config.toml
n_layer = 13
activation = "quick_gelu"
lr_mult_o = 2.0
grad_clip = 1.0
final_lr_fraction = 0.1
Each number is 128 + 24 x the weight over its row's rms, rounded and kept within 0 to 255. Layers, rows and columns count from 0. Numbers have three digits each. The size before them is the row's rms in percent of the matrix's.

# up: layer 7 MLP up, 1536x384, rms 0.104, rows 1086-1138, columns 0-127
# down: layer 7 MLP down (transposed), 1536x384, rms 0.0525, rows 1086-1137, columns 0-127
up1086 101:159113128178130121154123153160127103122134131119130123146115143112139101143125077135106146104066150134140087164117079122136120116105123118126125123190145128135088128137122084174173108141124080135121146094137139122111142124118092111119127112126136160167147134129131099147094075122151115147148119091175114130097134076147110166174134124059158156141107088128166097142154171125129133125084
down1086 105:129180158088117122138173115158148106103157108081162107123153121118074108153142128135127108100118124142112161095182151133097131109140117106093086116126095150119098117136116093120123162090092165097107140129145099101125146113119122125135114140132128135115087168116131094126095141113107127099125118131131138143171129117148115094140068158156131136156131136124101119088146139164157095109106
up1087 094:126123111183127127147112144129113092078111113145083133125093096123108117114121100154156146155112122156131136133110110151151129160116177155088118168147110136114141136103152156122129092144134142173095135133092112117116151117140137097140123188111162136145145139108145123140179117142117122096162158150154142155116134153145136132150129118146102124146135098101097176116157163178110106156131
down1087 096:141128114077164153135107173116140126139128114169142142139137138136100125101132100043143140125091117101154121126165131098112168084126098136163136146166114114118134121079156171128181133117106140110173128140131121141150146113122156130103103127121135116085137119066147097131151148157117145164088142069117150107143130155152128123150155097135153131131115170182102126182096110113129149141078
up1088 093:161091146099147162115053174082114075098125136142133132108148104143103145175103140081114175135171146156106088123145169163162132148104089148140148134119129144098129129140114114120178153147124082148136106106147137158170149132145151113146107185121133112110097123151114092113135150132134116136131130149149126089109117090128150135082131152115174107153117136105120134113168142120154117106203
down1088 097:144140127089128160132153138128133127113152115149132157128127120104111141098151142114127107140141128127134184148112101081130083142203125092147133090170063142124154154169087152104163149100187142124133163098109173131102101142147134088128100122130127115109152129120125146136124135112120118126097133150129124111140096153093079122135116145054138141089149129189172117102060134147107127136132
up1089 104:164131129150106101110131116124131134123116109148079119127177134089116136129165145115117162162126127143151136146188106154146099098113146133144117085133137101202140107106091123159109117164169103125121157182137156150144085125124113125138085102173140093147172146139128172129120121126150113129129154117148127159105105080140113165130121157108117112147144148116102129173144123151111093132134
down1089 113:136151136160140132135144092151145171163119126155118108131108159154100134131132120172120145191102147106131121142120095128133088140186123162075121181121125119142135153145116171112152110118119094129154080153094103114103145128162093144153127175110109181175166147123165168152108151134167147143151111157151151160190114115165127130131139114144127108099152130126123127114119134135152125151123
up1090 102:133118094146087105127133128151101150158119132145124130147154130163109166077134137095098102115113079122095130171126159100133101099150105068121116104149196127155157120100159065132113126122166134136121141133140112126104104176132142117138164155149123098108150122117156133147166150098167159149163131123165144159120172097098147155130127161128145134150119098151086131110130160114136131128157
down1090 097:107106126150119142185167160148153137114172114133119146110144124116139130121157117131089120191089131128170101104120130132122144133135074130133116122139118179097079123155103103109133131116096105144169097147104128111129144132181135120120099141152143138136099098157145116115117137087153139098168088132132128133142090108188124111138137145085124113124114121120150169118099118114107118161091
up1091 092:096108162108180152160173099141140064169123125100133135106126102143172115130126137126083111151101167121109082182090090128156129141138076082129131113035093147115184164150102145135165119116116109138144131160156117100125103146129105152114103142146169166117132119148153103137121145128128137115106093125129105131156104191096125138139145123150123124122134125149138104133106114142151108150112
down1091 100:093096109129091103112108114140123106112142095104166110168132116028114151134106171144142138113131146144145111115171114151084118127097149136129139119146079145100131134111132127131155094145165130123155167116114127138139138162156141135111116132142111131140163162109129084134122140126134171137161145094170156120148111129100163139148140157132126146101128212082090120134145121088126141153148
up1092 102:115110136111144126170161142132085076141125129088154105131109138162100126129130151127159140122136099159123096100147182161115114118057156152114135137094158145093131122132123117148098121099105085144122128160149175150130169116151114156154104117103119148147165107147086170125138112101152139155081095097112149154110105123107109148149116172108107148117147153059133083118143086138166117097167
down1092 105:166147134125112126153085112123144133127145120148142136145124079122143151181084123158085105107147149137127118141138097083145182185114180148143137098167150101090156121096117073167145123123166179120157110129118105113147156106126154108124165147098136143140113100131167084107118126109150120112100164137110109128106152143114128136128129084180128128101065122149155118134107109113121160112137
up1093 098:123138124072086129109141148109136137120112083135148138109114149135133147100126151095169103141093180115176101140158163115123146128108154130170170152137112144129159138115118134121120166115084089170127155106124121137163102195122108131143122157169149155157147122102164085104088120144145102145117108099117136119118152159150088113124105128070119140119118141144152105090108086086116150135091
down1093 101:154157154127132106092140137114161081144149130132111110135148143109208146123115137155133075126094121123116108106141165146161103159188105125126175097160137145144103134069164135132124146145110100071130185153145167118119133108098144106089130146158118094143145131118159125162134133146120116149151107142107122120150111117172139150119111100136109152135126116106084140118110165134179148155116
up1094 101:123152121115096094118154101119145160156141117138137144119104129138181135181188086112095130126094151120098129114132136112164146119154129099144097098167140162125124145123076115120121127142141113198138167117144107123127125147116141127121149092082148155186179156117126128102074105137133135146100152131125099126108091086117135144162144150099128124090135079146121122114092128147131156124083
down1094 096:093145093070137136093075103086105072144134129110092136158106131102120129119068102130115119111132127119085108149132125103084130116116110145098139096123146129132116128156163105104112126138157124093129145159150149126121112091141104122195119140150136152164115182121140117131123110105089158128126105155136141103177141140134076087154109147124130127122144140175142093109164146095097153085150
up1095 095:122154090122123104144158177153141163123121133122144126080133136162145135139167092081139158146129135096119101088125159124139153112144144143142098113131168109139166092120111120112167060118163103117155081150125154113104083153128092128081155161144122199116114118111133141167148121153132092109119110113120092136108150136086101129136117126105136130129117166125085132110154160131116115139115
down1095 092:116165140141120160107105192163102121136096148150158123115101110150157098138125185123087149161085131126118120126106147175174124128134131094129173163107146147098085142160146102139132091129125148119104159135126128155090097153122178137117139067122120125144130152136129157165126155134137126152100113093148175140121152127154132091110084107104136132089166086120167102143093137128123104131129
up1096 101:176169105123138133198114152146142141129146141132129097145152172096139137148179082098143106133193058122115118151094124121141060146142138086115137146157155132160187184131119123118145148180128152127129139163158104144098143114175127138062129147100153125084144155131108134144116133151126128135129151133145150155147167098141152139137098135121161120143113138127125152121088134129110107091131
down1096 098:139130127104166127086154157122149120114124115120149160143129129109154125131126124151157141117114129129105163140165131139121108132145121129074134099124102136157098110148109096148122108133143098143127093100097116151109122066126149088116149128118124108096121128151178102115136166123116090169140156142095129149122130098176110147149136161139165131079126111101144134146126120119134160084141
up1097 102:127113106140148158097148130105149108131150097130090096141150145135130146125173136092114143106114090122163113151141145167099152121097178107139132106147124143148093110126130140141160106121108117113131094099180119132137142129144171099141126102067177102139106102177117146124099115127107175130137137114170153112138116139143102144139139097117115144108148122151154142138144168163133162155170
down1097 108:137089152130159137101132093109173107120155117114117171128171102113125138116120157150094131129136144160125162075145156114138108124132156122133152109138119129150153134116119133106134166143076117137114131076117165110108168138128115157109117113102147121130131166149136114092158134140107084142141133163187162119113149129117127107110125133086161123116134100102106102089129137171176159153105
up1098 102:137129159126123133140058161155153157204120116176130127117129128117149116119139150104103125137135091132126135166123133107135109121149133091146126136160195134147125141101107167106135154133140112139120086132129193168100162131102138167151119124105125101143132113101107144100105109122136153105129129123125142153092168132121119149105107133134112128143107096113144099149104147132126161118110
down1098 099:081165152166088113143083151144138108118108107129098150119129113134144124110099133128097166150182096085117142096096101138117157139163117126167130141135153137141094152120143089086160091110150147111144139132118119125142123086165138080117157147104177127203118163174149138110115125103160126118120149151154125138153177152178142135102088117115172117131119091119150119144151103157151130187107
up1099 104:118152114146141123133107104130120121125081118089136126116119178151148204124116139099164097111107121173119172101150105116134133152140116121131134129120131169147144149134110135129105132119126118180103145147159113119128176116121110138125149121087148119172114151129152150121086124121110105129120112071129168085134086094107111121146144095096074107159165142125132130127159125136137111152118
down1099 096:185151130136134118108108098157122125098126110127171133139148096089122127157115107135157167104138088147166117129158134125134103121136176154128151119122101116106147105082119100098091150120088136085132155124157132100150151177132129124141132129161122157146142140158130145171158115155167112125145128125147134094124133135104133117133120144204114148160093142117055126141165165142137107130110
up1100 099:157135163151126148160152110167125107179090107095106148174132085130157091137120106122131131125148166146122103124203154134133119141143082149118130128135160144108138128158149149138144146123134141084116131085110164100123124093137109138093176115120140126142116171111099193135084120151137137166076128139128105146117110134136132124121125139147127140133094141131159103144150135136186114111079
down1100 095:120147130123127090123134135106127149128152125178144124130153147160116117137149098126067066171117075095133142162096138174122106086123074107111131120083164112155160134115184117193134143142116139125138138124132084127150126103153130101140132100123111101147102120140150116123121157150111117110173140126129112160138123179160113106076137128135133146131189109162115148167169146100116148141119
up1101 091:126127128117122080111117137113116085116097148158098109160127135157167172120124115116114153112139159192154101132153153116099129161170089166143118104091126106120124110111088160148128090144096123141150151125153116195143095093102139082135132148106141145163086101161128138128109110086091149116173135098147175157142118147129150145147150134113105119133181070127129126148154126087114157119144
down1101 087:092152115128161128141110125111065169122120142129123144120150107115165143082144143117121141099103126076167159155112057092137149121149146085154190167174138138121099120111131124110116162118125110131101116110109129114127146120165147148147120117124089140162125124118150135146107142096136154117146117135139130116114109130108110118142106126114135161117199136131176118149106136155169154123091
up1102 101:123119104093128112105131143123106081105155137096095128153108134135132127187156135146168141163092144096163111109122157151155159139119105125125140127147137113126178129091132085143122119076127126133170160101138124090113166110115150113114110109089137205115174118175099121115127155132107119139127131131162148142150136163147104127127136124125174148109100153141140151100114084102101144141119
down1102 097:138122112151103159127122115081140142152111115085186098114104104099133133146120102101131127129111088116128125100150097149164114122108101174176143124135108122175132158116141113136190119129072133150113144155121106161110155137125139149101121119100161129137125114132123118137097134157162129100105138060170130131159121128144119121155078092162146149142126109112128136121077134118136127132134
up1103 104:117108150088116086124134176098110111126101127131118105128139162171081155122175119102152151091124115091160135130163162109111122131185048080141133160120099100131145143135110155148137155136137135138087106151132110095151158116171102130112195123106130077143122120096121140132137067097158158139123059144153135097087115110167105112144143127125110162118106098125106152158110147116137132106093
down1103 100:144199115122151143159092148094115128126123115117145109160149121129148109137089142111152158093141159126108106098193114133113184094143156157130128152092112149100093135134132115136139145096136134096067122130149120134159128177117068168087137123106145145134141130155131126113166140126145108121137136183151133098122112114180085126100147064128140126125144136160137127155055133138115111162139
up1104 107:132121105129141118099117092130121132165157114171123122157108143143148139142142111133091127127115107134165118144133128132145125094166139118109112127126110095157133072160064162125141104142078141124153152114080112074144145133197162111135098074123126117107155156117140141139119086114112071109110087139120118108160120161110176122102172157125123124131126197113113103110111156142133118157120
down1104 103:141168152136128169136123132133153126093110190140112109185128131129125137163138106119098126091123146135126092156134094139127136093141119126214192127148130168097108112114160115136105113107155143113136147151119078134128143120121146129101148132125126129166128152099127141120148130149135105155149129153120108135109125073138097141129119128121169183132089161146102139113097116107146119133124
up1105 096:107109087156082140110129149124163130136146119140092122157089126102149133165116127109112127143181143131145133132114144080127148143113161148124095125120104091094117151178153132083150139094152191188103093105123128180151118147139118121122128134118132112147118120143117136139121109098110096164135152205090101160129152141137131083108074143109128125138123121144142130133114120113124112109112
down1105 107:083157129133181164094116133132158140131147158173135135116121092180137145155160088119124128078141129134128119107103140113116134150185097132148135124129113186149170128119120087131129128139099120144116153141102100177154113119177121138126135129142130118128147081115161097149122107159147168133152098130138108104121122177128130123143141113104108125134136099143167177138105128128155148116157
up1106 099:121133143100125153104101129138166152112163110128121119147154111147110145101122145097159082120134147148171146086130082114110136151109085121108128105102137104166128110152145133167127061154103117136130171133090152126122108120129153108131186149151144096106159085133158152125130090122150157109093119115143125109121147165166110118098081138102114117156186093080118096114124101154136122154103
down1106 100:084125105156082133120140108090073132131114121163104087140108157137090133128092062126132129111110141122131119140115121126126132135105125152091123173090078126125148169111097137154100115128102141115136172161131149149118097119106122148131130075156139103142113068120145119122123139151109169078106127146138115092093126127130094148140117153142135162107134134115118111128173078097149134171138
up1107 099:118123128144091148137108171147156119162114125145107106118147115138166128127162153123112159120126132133119152112124122173136102117105108169136107134169157127129151100089093114094128178114084175143085137165118105142147092121117067132127122110176130162092150144121127124143102119105173073102114068124169130113140146123085157131118143185109113120130128148142148163113123129161072141121107
down1107 093:150127132177139136112136120119138117063102140137170146142138148135137113098098117135098145113126145131105108081077130146141128162162103099161111171115122111116140143104076105092092106088123105098129136165064115105075151180138145136143119091098115120115105142136152172083110131099116186083121103114152141143128102132105112132129120112115127126119131127160136098095198145133093119124130
up1108 103:093141101147075107174124115146113123123133072111118141126157109159162174163131100119124120096083136137142123144147110140072154118082144098146168161140082123115133087144152164161170112144152137168116082082166120115135121140126127114116133148093123107108109123089079161135137135152135105161165134131104144126138109119141145136130131117105122098111122146103100127111123155129103178114136
down1108 098:114182169119141148161135128109112106126119140155143131130139119123127115163169129135162145132152195162138122176143096067133109086138114143143146129131100106134150134099129144149094130127098114116130190171102121123112126131129145112155137102167164071090112116119111140077137102133147107125097136162130165100192110103117134147138134148133127108130145142128136122109119134149087150143153
up1109 105:130140128115114141167097118100118112103122118140146100128142128110106149126153169158109159143106162159111096135113096101190091137162116128138095138141131179135152142180161129149142135098108137111157111146127129088143126109163140147143114102138176136142132151127127108159139143147114160115148145097139116111111144087151105124127150158106121102129086118154161142124103163137104093138090
down1109 099:138137092146131128124121140126126108123133134137109081127088178155116138107102135138093103056127113120128150146118133112089117152140124108152096092102121107158160159134145095113148111144137125126127135130159161084096103116138152116115102124115157139101127152133072142103155149150163093155059144083127095161134135117137116149120122131156130123129135122098086140166128129154137164138110
up1110 101:162132089138137150142114120131127118148103085114114134111154108157131121153109169110148169159134097112103137132153119081164166107146132137095128134131155118097137144112100110147144182153118147149079138133117147135141115105159117137145173128119086122096165123119105128115136104157154143080127085105134154140095178093092139140130125160154161130139060173136161155133153125142115156135048
down1110 104:088108150168132054150101124091115114133154085136130133106102113125163162182097118135115101144125183125127152115153128175141126113153165148117112144079111122134126163106136169161151085156100101105166166145116129158136128163097149104110097115121140155137122133113156114133146134087124116144113129109129134124153140133169092099158071111168103104179144098103101146149127113123126138073146
up1111 104:119095153078130139060132164151066118129167151146098112124130153109094133140143134139107133106084128112108118090124135101106100123149139089089137111107127134133183115105149134101114143130172159090101115118113122155138159108138138139111144100125183133168153128086153083134129092157139139173130113126117115105133129123144122106156140112118169138113125112106117143089123139140156147140178
down1111 102:135117134127142126169134117136151103134154134117134129146122116145102138142145122142098135165109115133142164137130150110115130130171099091120098130128101107152119073114099139112150152141134131177108107060094141135093162120152085179123152166124139109148107112124132187165095143149116140105104164113106128112122142106065070138142187096147147116146090094142168121117149140143145092141136
up1112 084:089155128103101105137174163130129132123140131153145104128130137071093125150132134088087133101118137124100106111107130145110090169125125112100146165159114114105144173154120084105165152143091148087144117114135107107147135122082093169124126157141129135085133123176123142146126137111135147114159122096117144148114141125164152106105112081084123108098121132122111146165185080149108104153088
down1112 085:147086152075152142110115148127082154136172092069152137144122110146164118121138113154134123128097162128139155140129117159139128128148123176177148114128121128159122139098125126167136104123122128142136137143137068173093138102115158159133129096106127185136122138118135140127130093126131123158132081108093116125191139105121117126110184133140116123134129155153119139112124131095144140155132
up1113 096:108089142122123122090166107130088096125117120089159148143084130110124101150093129138159176103120126165110130121139159128094132111109107090175089120151112153105121051155117122128126120149114083146185095140151134138130125114167148100111168125115076162122136126122169164136129104158139076118123083139140145103095169127164141167094142120155163127103116111132177143112129133118137145151119
down1113 095:134127112161147129141138155085157120121148081130156121083139101105122174131120144112154114108166128131172154143151122107151128118106116113131152139115101150103138139103123120091101111098107123146111110132110137127147110150134126094109123085184174072052136137073107162113139166150125179162145122095114121123139119127116155105148149134082126131129096149129137108085108163135173143155174
up1114 105:140092148139144118138122104122141101193117139146117082139101124114127105118115163146145141104129152120141103110149113095153136165150110135133084146046182140108155143111115151130128128144112121178117127112086128109113162147170155107107122121121157104173152125129149165132115108127113132159113085162102142094117137119143156146143152156122146089154146146114137159112124113129090121107163
down1114 110:177152109113116139106095126146106071129109158129126118145138160138111145101109114112082113147089102127120154109133153123177122144099121125120134134153137111127136113104131139128174102170093135126166135143139152139124132168146132118142169073118079158128112108132105098168151107128095074066140119162096180161158167120112123124112143097118155156111113154101091146143129137116155112093134
up1115 091:127122079131101141086077115107117120107133127157111143142116125156136156098142126136143135154059129150133085097147111154136168131141174158115128100162129174088139130105124106096104172151172097167130140137122141139089115111146111113111092113162120167128130110114171111128155124118088109147124056146099113084141138118145164132149120126139115189147133078176128120153171095092146133099117
down1115 102:115112140143104130164178142161113132152090151095161144118171130109095114151073118126139099113116140150122177149108123125141093135131115123115101069121171131152118131171104140143111104063120138120142139138131093159100168124131110169127129177107137092134141151119116125080107122155127106106169099126118132103122103130087112139116110109128172116156138110123116143124165144133126167133089
up1116 093:136125125160085126129162118137110123119184136152146142129134140092110077100084131134163146158133133095095152121097138117072073133148146111113110079115169106124094102143147098159108136177101102120144113138114095124119147106130129139112120146126146096144151086110086103124131164105107128117145104133124103159113157159111137114062118150145072122134144131147085067120094151156174120127163
down1116 098:164115136103140161103152147150124143129115135098127140135128149146146168087143153154151150153123148151132114167138130083151134120151136114098126142133085148148107103180121157121174129149135129145125157134141114118115178146134106113141104106131131123103111115139180158119134096144129161090167110130111135075196132135084163167132126101078142091125122125125147122101123122173125156119145
up1117 089:135102129119132155102119120172150110149095139153134174101120113114116154108155164084152103166140117170117130147113161147126145146156142078104167097132172100151150129066135117108112146179142068129155151167157091159100134109121115153098115141127167099134122141129168127107126126155119103143084137128109107135130178142143130116120103105131130116151082134103141141091111079083120138141126
down1117 090:121133153112118154126160055115116107148147174085145134124129134145165154105091169150107110128083132138128159148108116168100101137157144168153115152132073142132117135123120082106090134122167131123138169161104139096140139149135124148125116135116144110083119122099100104159155123094114109147139157140092190119163149092173121096113163124186144141156099141174137108165143131104141162151111
up1118 096:159146143131119154126107127171148132117113107074118150154107122127101144110178067186126151135116106146102115103111138124138102159142090098102115164147085128119131133112122169116125117154116129111145157151173074151103106193160123122106141128130106120116163158136106054103063131146145148119129123154117127121147110151135096146123165122094096180094123145148171141106137138130134128116119
down1118 103:146172161179132090120173142095166113130130142148106122101099108108134167140146093126117119152211098095130145109125117147114138133091136146092135129122145072156172178125147106097110146119122128091104116120146163068118116133126121163145103183145119124088110119162133164163117170113103070134156140089094129147167135154125136135101080129079120064143123117147145135118122128147117113175156
up1119 102:133110097116117137154117133081128126129122126095134154089118105111153151160131120147148137117086111094118063123127153090125133163158162123106133096159162183110162127163173173114166141172142124160148086118103146136123107128108121125122145158148118112150115114137148101126135133150121110134140121116147141138093135114130126089099108133104135197116088152152123109134118126159147187105111
down1119 096:145141137111136098148066140157113134142161132140110131117136107134125111109115104142126099123122129111097171150110140146141115120116093103151087140112100106126091096116142129124095125095111125100111137119137120079089129099143087104122142126093141104094107136126118133115127147107121148119093179109146124143115102124145086162113125165085157088135152084122110078152142120116163138131158
up1120 100:132124081143101147151133128165098123077123143141152134140160117085124128138175111131083117144184141122130105090089127109115132095139158098073110125104132134170090139101131128160152158135144097119104130124133151128146142155137112119118121103117099103136118160114147077106134177094103125148143122148170109160129105170107164107083141099154108146103087098089120102077169155131146090130139
down1120 103:143149147138115159153147165119119153114151101101162138116142096131114108089120161163115118124074091095111142179111110123099119120110088174098176116135101154106131129159095123114144120135120145124099150101133103169166123140177158104153143138105151111131100110138131097142122090111124091119092132117088149181137105152151109085137146117103146127139146148147151145148106149106156173134125
up1121 102:169135108130145146140159133146138145127114091034121123102078137156165108099106174137133121116094169140149130145138138145171111107142128131139129156158139094116123107147137136128134117114107143092141146131133136121142104122148149127135118136150085145119160143147099112118124113153147140145104122121115132156126105126131081166162163111057167143134116127129148136155104157126122126151157
down1121 110:140090108134114116135153099088125110134101123125145159156142164165127141125109143136129153154158130141124137091126133106090169136100098136114144123153137128133116135111110116113166144108114164112119095100122162105142147102119114144153038152114129131133137148153124168125111134150130154113142155142109136178140152105122070137138140125108136114107107132130167126118139160127150119117173
up1122 104:083103129119131141143124118143096087097121073150146145198125147123129142140110094143088106153149095117141132085127164172097142136141078170111117156113202126105185117125169150143115151149104131086172081120132102151062104111120112122120161142088153112124124160107146151094133115115126127102140100109173143153129147118111104118152132120153162127137141101160136110107093155124134120131110
down1122 095:083109141142124107201135129092141051154128172099147115139135147123131126122104128127138140121119159138122156116137135108092130113108136137121122101124126120110141100154112099151097142112115106139116117112156114115135135111132099173124120160155113146138125108111136124115155155163138128105178129187108176120133131137132129139132097082081122126164173147121132095140137123150162135105132
up1123 095:104100114115117143161127119174113093159153129128139149099171106146119115130145131147123150155088128152128130108161125112155114151108154101158139097113146127138136137143096098129192130091154165157113134114151107123093133114159150123140140102152127090124090119108167106106122137099111155118102124102174143104092132132128132143084124136092102111082165123119133166128122171127126160155148
down1123 100:143143136111143126107049145083091114134080139188096120156104123122135158131147124129124118130124149127117130151096111157159130094132163113100109149123120136128135124106121148109116108152114134134128126153126161110160098117120112106100149104114152145149154130146097124127132082133124131128132100168131071133129120113115128118128187131140166109141136122136140123167151123121089076122144
up1124 101:140171119102121130136093140141129136159175107121082124107126129119119131124145136133128120177153104133109143136172134148092146087167123126151173123170133135157161103101126146176167113120148149146177152186139119152161129136142199130090153111141134123132160126086126101155150121140099166144165136163131109111159052087146168137115134124098134158160131157112112155127117125128078142128094
down1124 098:125165164124130150107104144101153154112136122077127132119137137167106116150111130103124124111119088112141094135118136082113084093137132095143161111127112190108141136140123143108091178125117163178122132098154161139140154115099137095110129148116135144094155129104164134106137169104122114139132131164175145145109126126143125132129141121157130097146112081124110110143153135150117133096121
up1125 104:074136164138079125120119174141148154143161139128109150096134107105172136116134140126151105101134138108170138143122124161115121096123103114101184107111097098128141107113114133124132122112135128122130120118132160168173132121150102134146166125097117125135151122094114171113154128125124131149113123099126134103153101112123178125140114169162122095101098138161179076156136165143173127128120
down1125 096:158111156126118136092143138096137170167152139166161117137119080129125076179143115140134152145142111120096119102112122122137133184165100145108099156106167164097121117109139149109057151121129099096146112097150124121120099118107131108163116125106145107153149132083110128158145186149109143148125108116145085141151108173171121102126108142175153136121130161154103131109132143148114091122104
up1126 101:128144135128133134126109130151173121178149084164108139130051137089084184141139125109117101129138137130110102137131139172092149147218127106137114121129124145151154125118092142114098113114103093129100161153124144094163121036194102151090135096137092159127078125139163123123105120132159128113149125172095126127112110124137150151100100132147101129096094130151198154132112119143146117154151
down1126 092:176124131101154100117164118129077134167154142113146150119130140134142119157120117144153149143080096127105125151128139151164112109129158144144153114143139122126116089144136128162154132132144140154118120084149149117112136123139100178160104144138103120110131113120114121160113153107127171125150156168163109119126136156104125088123142108128134143178158124164105157127131141123151142154125
up1127 104:160139170175108100150153120120178122101115115114115146095113115142119146111121124164138095154139161105136131118137122208140142073151118146111118098110132137126133090133122114128146153120093184143132169173089127084123156142151115176134144135139125133138121113107111114091081100137074128131136125116124127144163123113098155102135101131135106117162100190125120160095107114163133140129129
down1127 102:112138164115140144103101156113131127145117170154141138130130145091090153159110090127134123102113110116149128147084113143134135166158172109098134124128109139146106156111162128167114164107105101084118128134095169153125125139101148120137076129133078147101136108157125127130107155121121097121098134133105115144092110138082121067105140155158151126094153104137201119136117161131103110148143
up1128 085:186151125114121115113086122182151193137121097143124098103088084103151115124123128189154116133138125146136094117123127141163089152090156152123106164168165144121133113084104142142105129126122124101143172143109144141153122083122112148112122172144145153148096101138133095128134116100106109143107131139157163137104165150147135135141114119167154105161147140115135105058157111110117161111128
down1128 080:116142138119152145123116134120095132125112103097080099135119149109155110119076108132130152128074138127143130123097129133157134093165112120167142093139083147116120106111152117087216123139160141127111164138103092111099127155158192112082114092157112159162154138085148069174104093112109178128148110111177143107138166175129132139093108126056115130118106152137145110144161097118132123136112
up1129 106:153130147113116105141115118111144117107126105132119120109129118109182106112171146117105157123131137143170146136091182106160120075105123111087114130128143157117117105098121135125097122119120193125121122175115129130162137120148116118114158115118120144115130069146140133134123103075109150111105064137133134141099151119129103185127152128093159142128117155145141118173150120122145151120118
down1129 110:104147119140143136125136107087123138138143108151127156115137113152135072121090130118146126087024091113120123130081167135138103160092122110146128121119114129119100109168092148167142146124146135118140067157113144095117108134135185129075099125079127130119165105065165129096116150125102144158116096135125137126136148141169098143164131125164105126081175114184092152142122122123140132139141
up1130 105:118077146153094139135151120115080141125134077121121109104112184136132170119158156096144124126117141151154132162132146100132098136084073100159134122141102164155123162136130117098141166161119133111122135115135136132135150094119100116113146091148144124167115082140127151119143109183091131130087097162115141141103137140118143137115065102129110095146132096111158082159104130156142101171110
down1130 097:103069135103138074141145175104110127148102136152100134115158118113140163143149093127107136144087127160154148138113107139179098166121128131095072162124146117119137136132154168143141160127089074125148132138137163136109142120145090155103112123094114099118125135152164121161081109120130113143132143105140060167098074134143144140124135128201159100126122135111093134126136132152120131100102
up1131 107:111125117113127107097126089129079106166174135106148131131131124097121129100122106134112088108119159120120154103126119084102207131169125144127093129158159148122159112117152197151109135114132148113133103156119104089150113083107163142100080147140160125122096146114134077117144100134196154117124115101129119117085126130126115140147086114098119071159106134151139151075145061132164130105156
down1131 103:121079122147116127113187149127132161106147121189159133158122127094134124151141139141133166196171137157168154100109124137129145086106153154094165134135107151145139139094118079088120126162140129126130160118072128100079141134135113140139142128109107155104144065138101110159090132141137159123132121106108148110108145159142155080143150144186047118140117124078145158164141130110129203125143
up1132 102:126112143079110147115138132109144115179124127130112105200122146133143116124162155122149121147131141123124134100125129096133142131156133120112086146127142132119156081129099173142100096126159143096078131160142135126146131132164098134135136139140123166154152129102081120113150129157147116109131088127135062115148131159102138087117096157100183128102122110123100134114113165136151111069162
down1132 099:130106115147111137122102122121113107131165129153177110180141149134137101123106122160116099129112119130124146121126089135147162114118127128107162158097101119114109148155088134137115130121159127119069141150096140128098114157158142150176098114149150169058164103120110138150099082131147129106131127125130117115094112099153165111169160112140134121112103114148119134077114126122101163143124
up1133 103:166130133162120165140102098097090058130119117154155134108100093126142188092129115103176087109105111112125166106123120149131104110154164134100103133142153146095142174142154146117128137145137102114132115138105116110120165159137110138134152141130137129055119149130096147127152128129107151114138122121128165117120140127109119104145128156131135099180117118183128137114094154145129113144169
down1133 103:133105136154114107162128149179127184135096107145140082107151192145108130089150142131148074133117115151110158137127152108126154128120129132118117165128126124119119134100103120081147137138122112128181147129096141125085155118131132130125148129107145127108108092096103139111079134128173151153072149131123101150109131142158091134109100134111142145116127118097144112109141096145110136149118
up1134 099:109133169134113142093141097111108118114121138137162123110134143131112141123104090099173155116118144097156124134169143089131084135124145126123114064150113124173152135141119143143163088111136176142167091156163129091140100106135142129102157085153120091136146120109168090125099125130089161126131138121129111112162117128133148134113091130120169144097134142127117130086086143138150141137124
down1134 091:127126152148107093122136126161089120174125106137116107124110118137110143094184132094112143153116144087122091125159110148086116116123160129133171112172138128121123176099122122115133133143102065124120135136167145133109108106125098098133091105156107145109080113114110151140153144116115123119090117137111121155129122172148111102116121118110122124169107082121176134141128108138140123124123
up1135 097:153138142179134120150132087140122104128175130133161108149107129108133100129130144155157147179183114105088121084132115134177139114089114118158129123181104103129110130107116137172149096100109125105137098151113078136112162126157163112109147098159149141149128149124155149137123180130132134141104114076112147175123129122132090121106108108122129163082139181123158179102139096179133153135139
down1135 096:122165138115130127159095120102144146118161136091134124101155174132119125088127082139104159140116151143148131109122132127094117125104147125157122100151111126138134139122135135092146153126129132129119129104150098137113121125089145108127147166149148207121086138148179100110147100127165118067150156167112089080129131125134114128171098107097176141089148137110116155131135142113140095094108
up1136 102:131148153151109147182117140149155138102083135097111174131118147164158145151124128133115141136140130099116091140133104083131142158079154164158155083107099097119122123111124161094123130133102126162146108128130115112117102086131131110093134152117141142115148103146111137173121118129140116196158134124133089135124138131146152130105119136133147161134107119133135128094147130148092123133128
down1136 102:113146130103160130100137135109183116087134131148145125174139173142160125098114164101135144117142138098119120143147121093156110136126154163147119120090094130127150174140171157078081124155162135075106148131119120143137124114091139145133145136075141102119087112168126145111079151134149109151070150094106136157142111163115110124150147117134087167077168099113110103124111116164119132096167
up1137 104:076165151092157141119154129148089080153140133123118088156171130138122141142114174187104128160040151117106127145143114122112142115136095107099139150114141103110144113194116098146104127071145125144165149163129094127099114113140106120173098098150142118056094123127140131112126134140084145112111161161105195106118109103153143139101100161141124122148106149161138120183143095150142119137090
down1137 100:123148127155130148101143120142136163122120141091198165126086117132146143114114075158148153148136123125113133174143133175140110120125131184136113124111145131137175154144131165116135104107162099159123157150132142099129124136110096121133145096139119131116161097140135131099115147154141102117157171160150138137106126122129131109155075108149141145120100129070129109089151114150124174136154
up1138 106:087145098140119130108083137075141145149143095109133114127107152082138154126121140169096169116134140114138084121152133155087127139159107149172126124125146115105161164118139141151115118157123140069175152167106136146108132146131172116149103141104090129135112118103131132141155157144114123092150135117126130138103175114139117120151077149138161121068125111090169147119101141151112111124147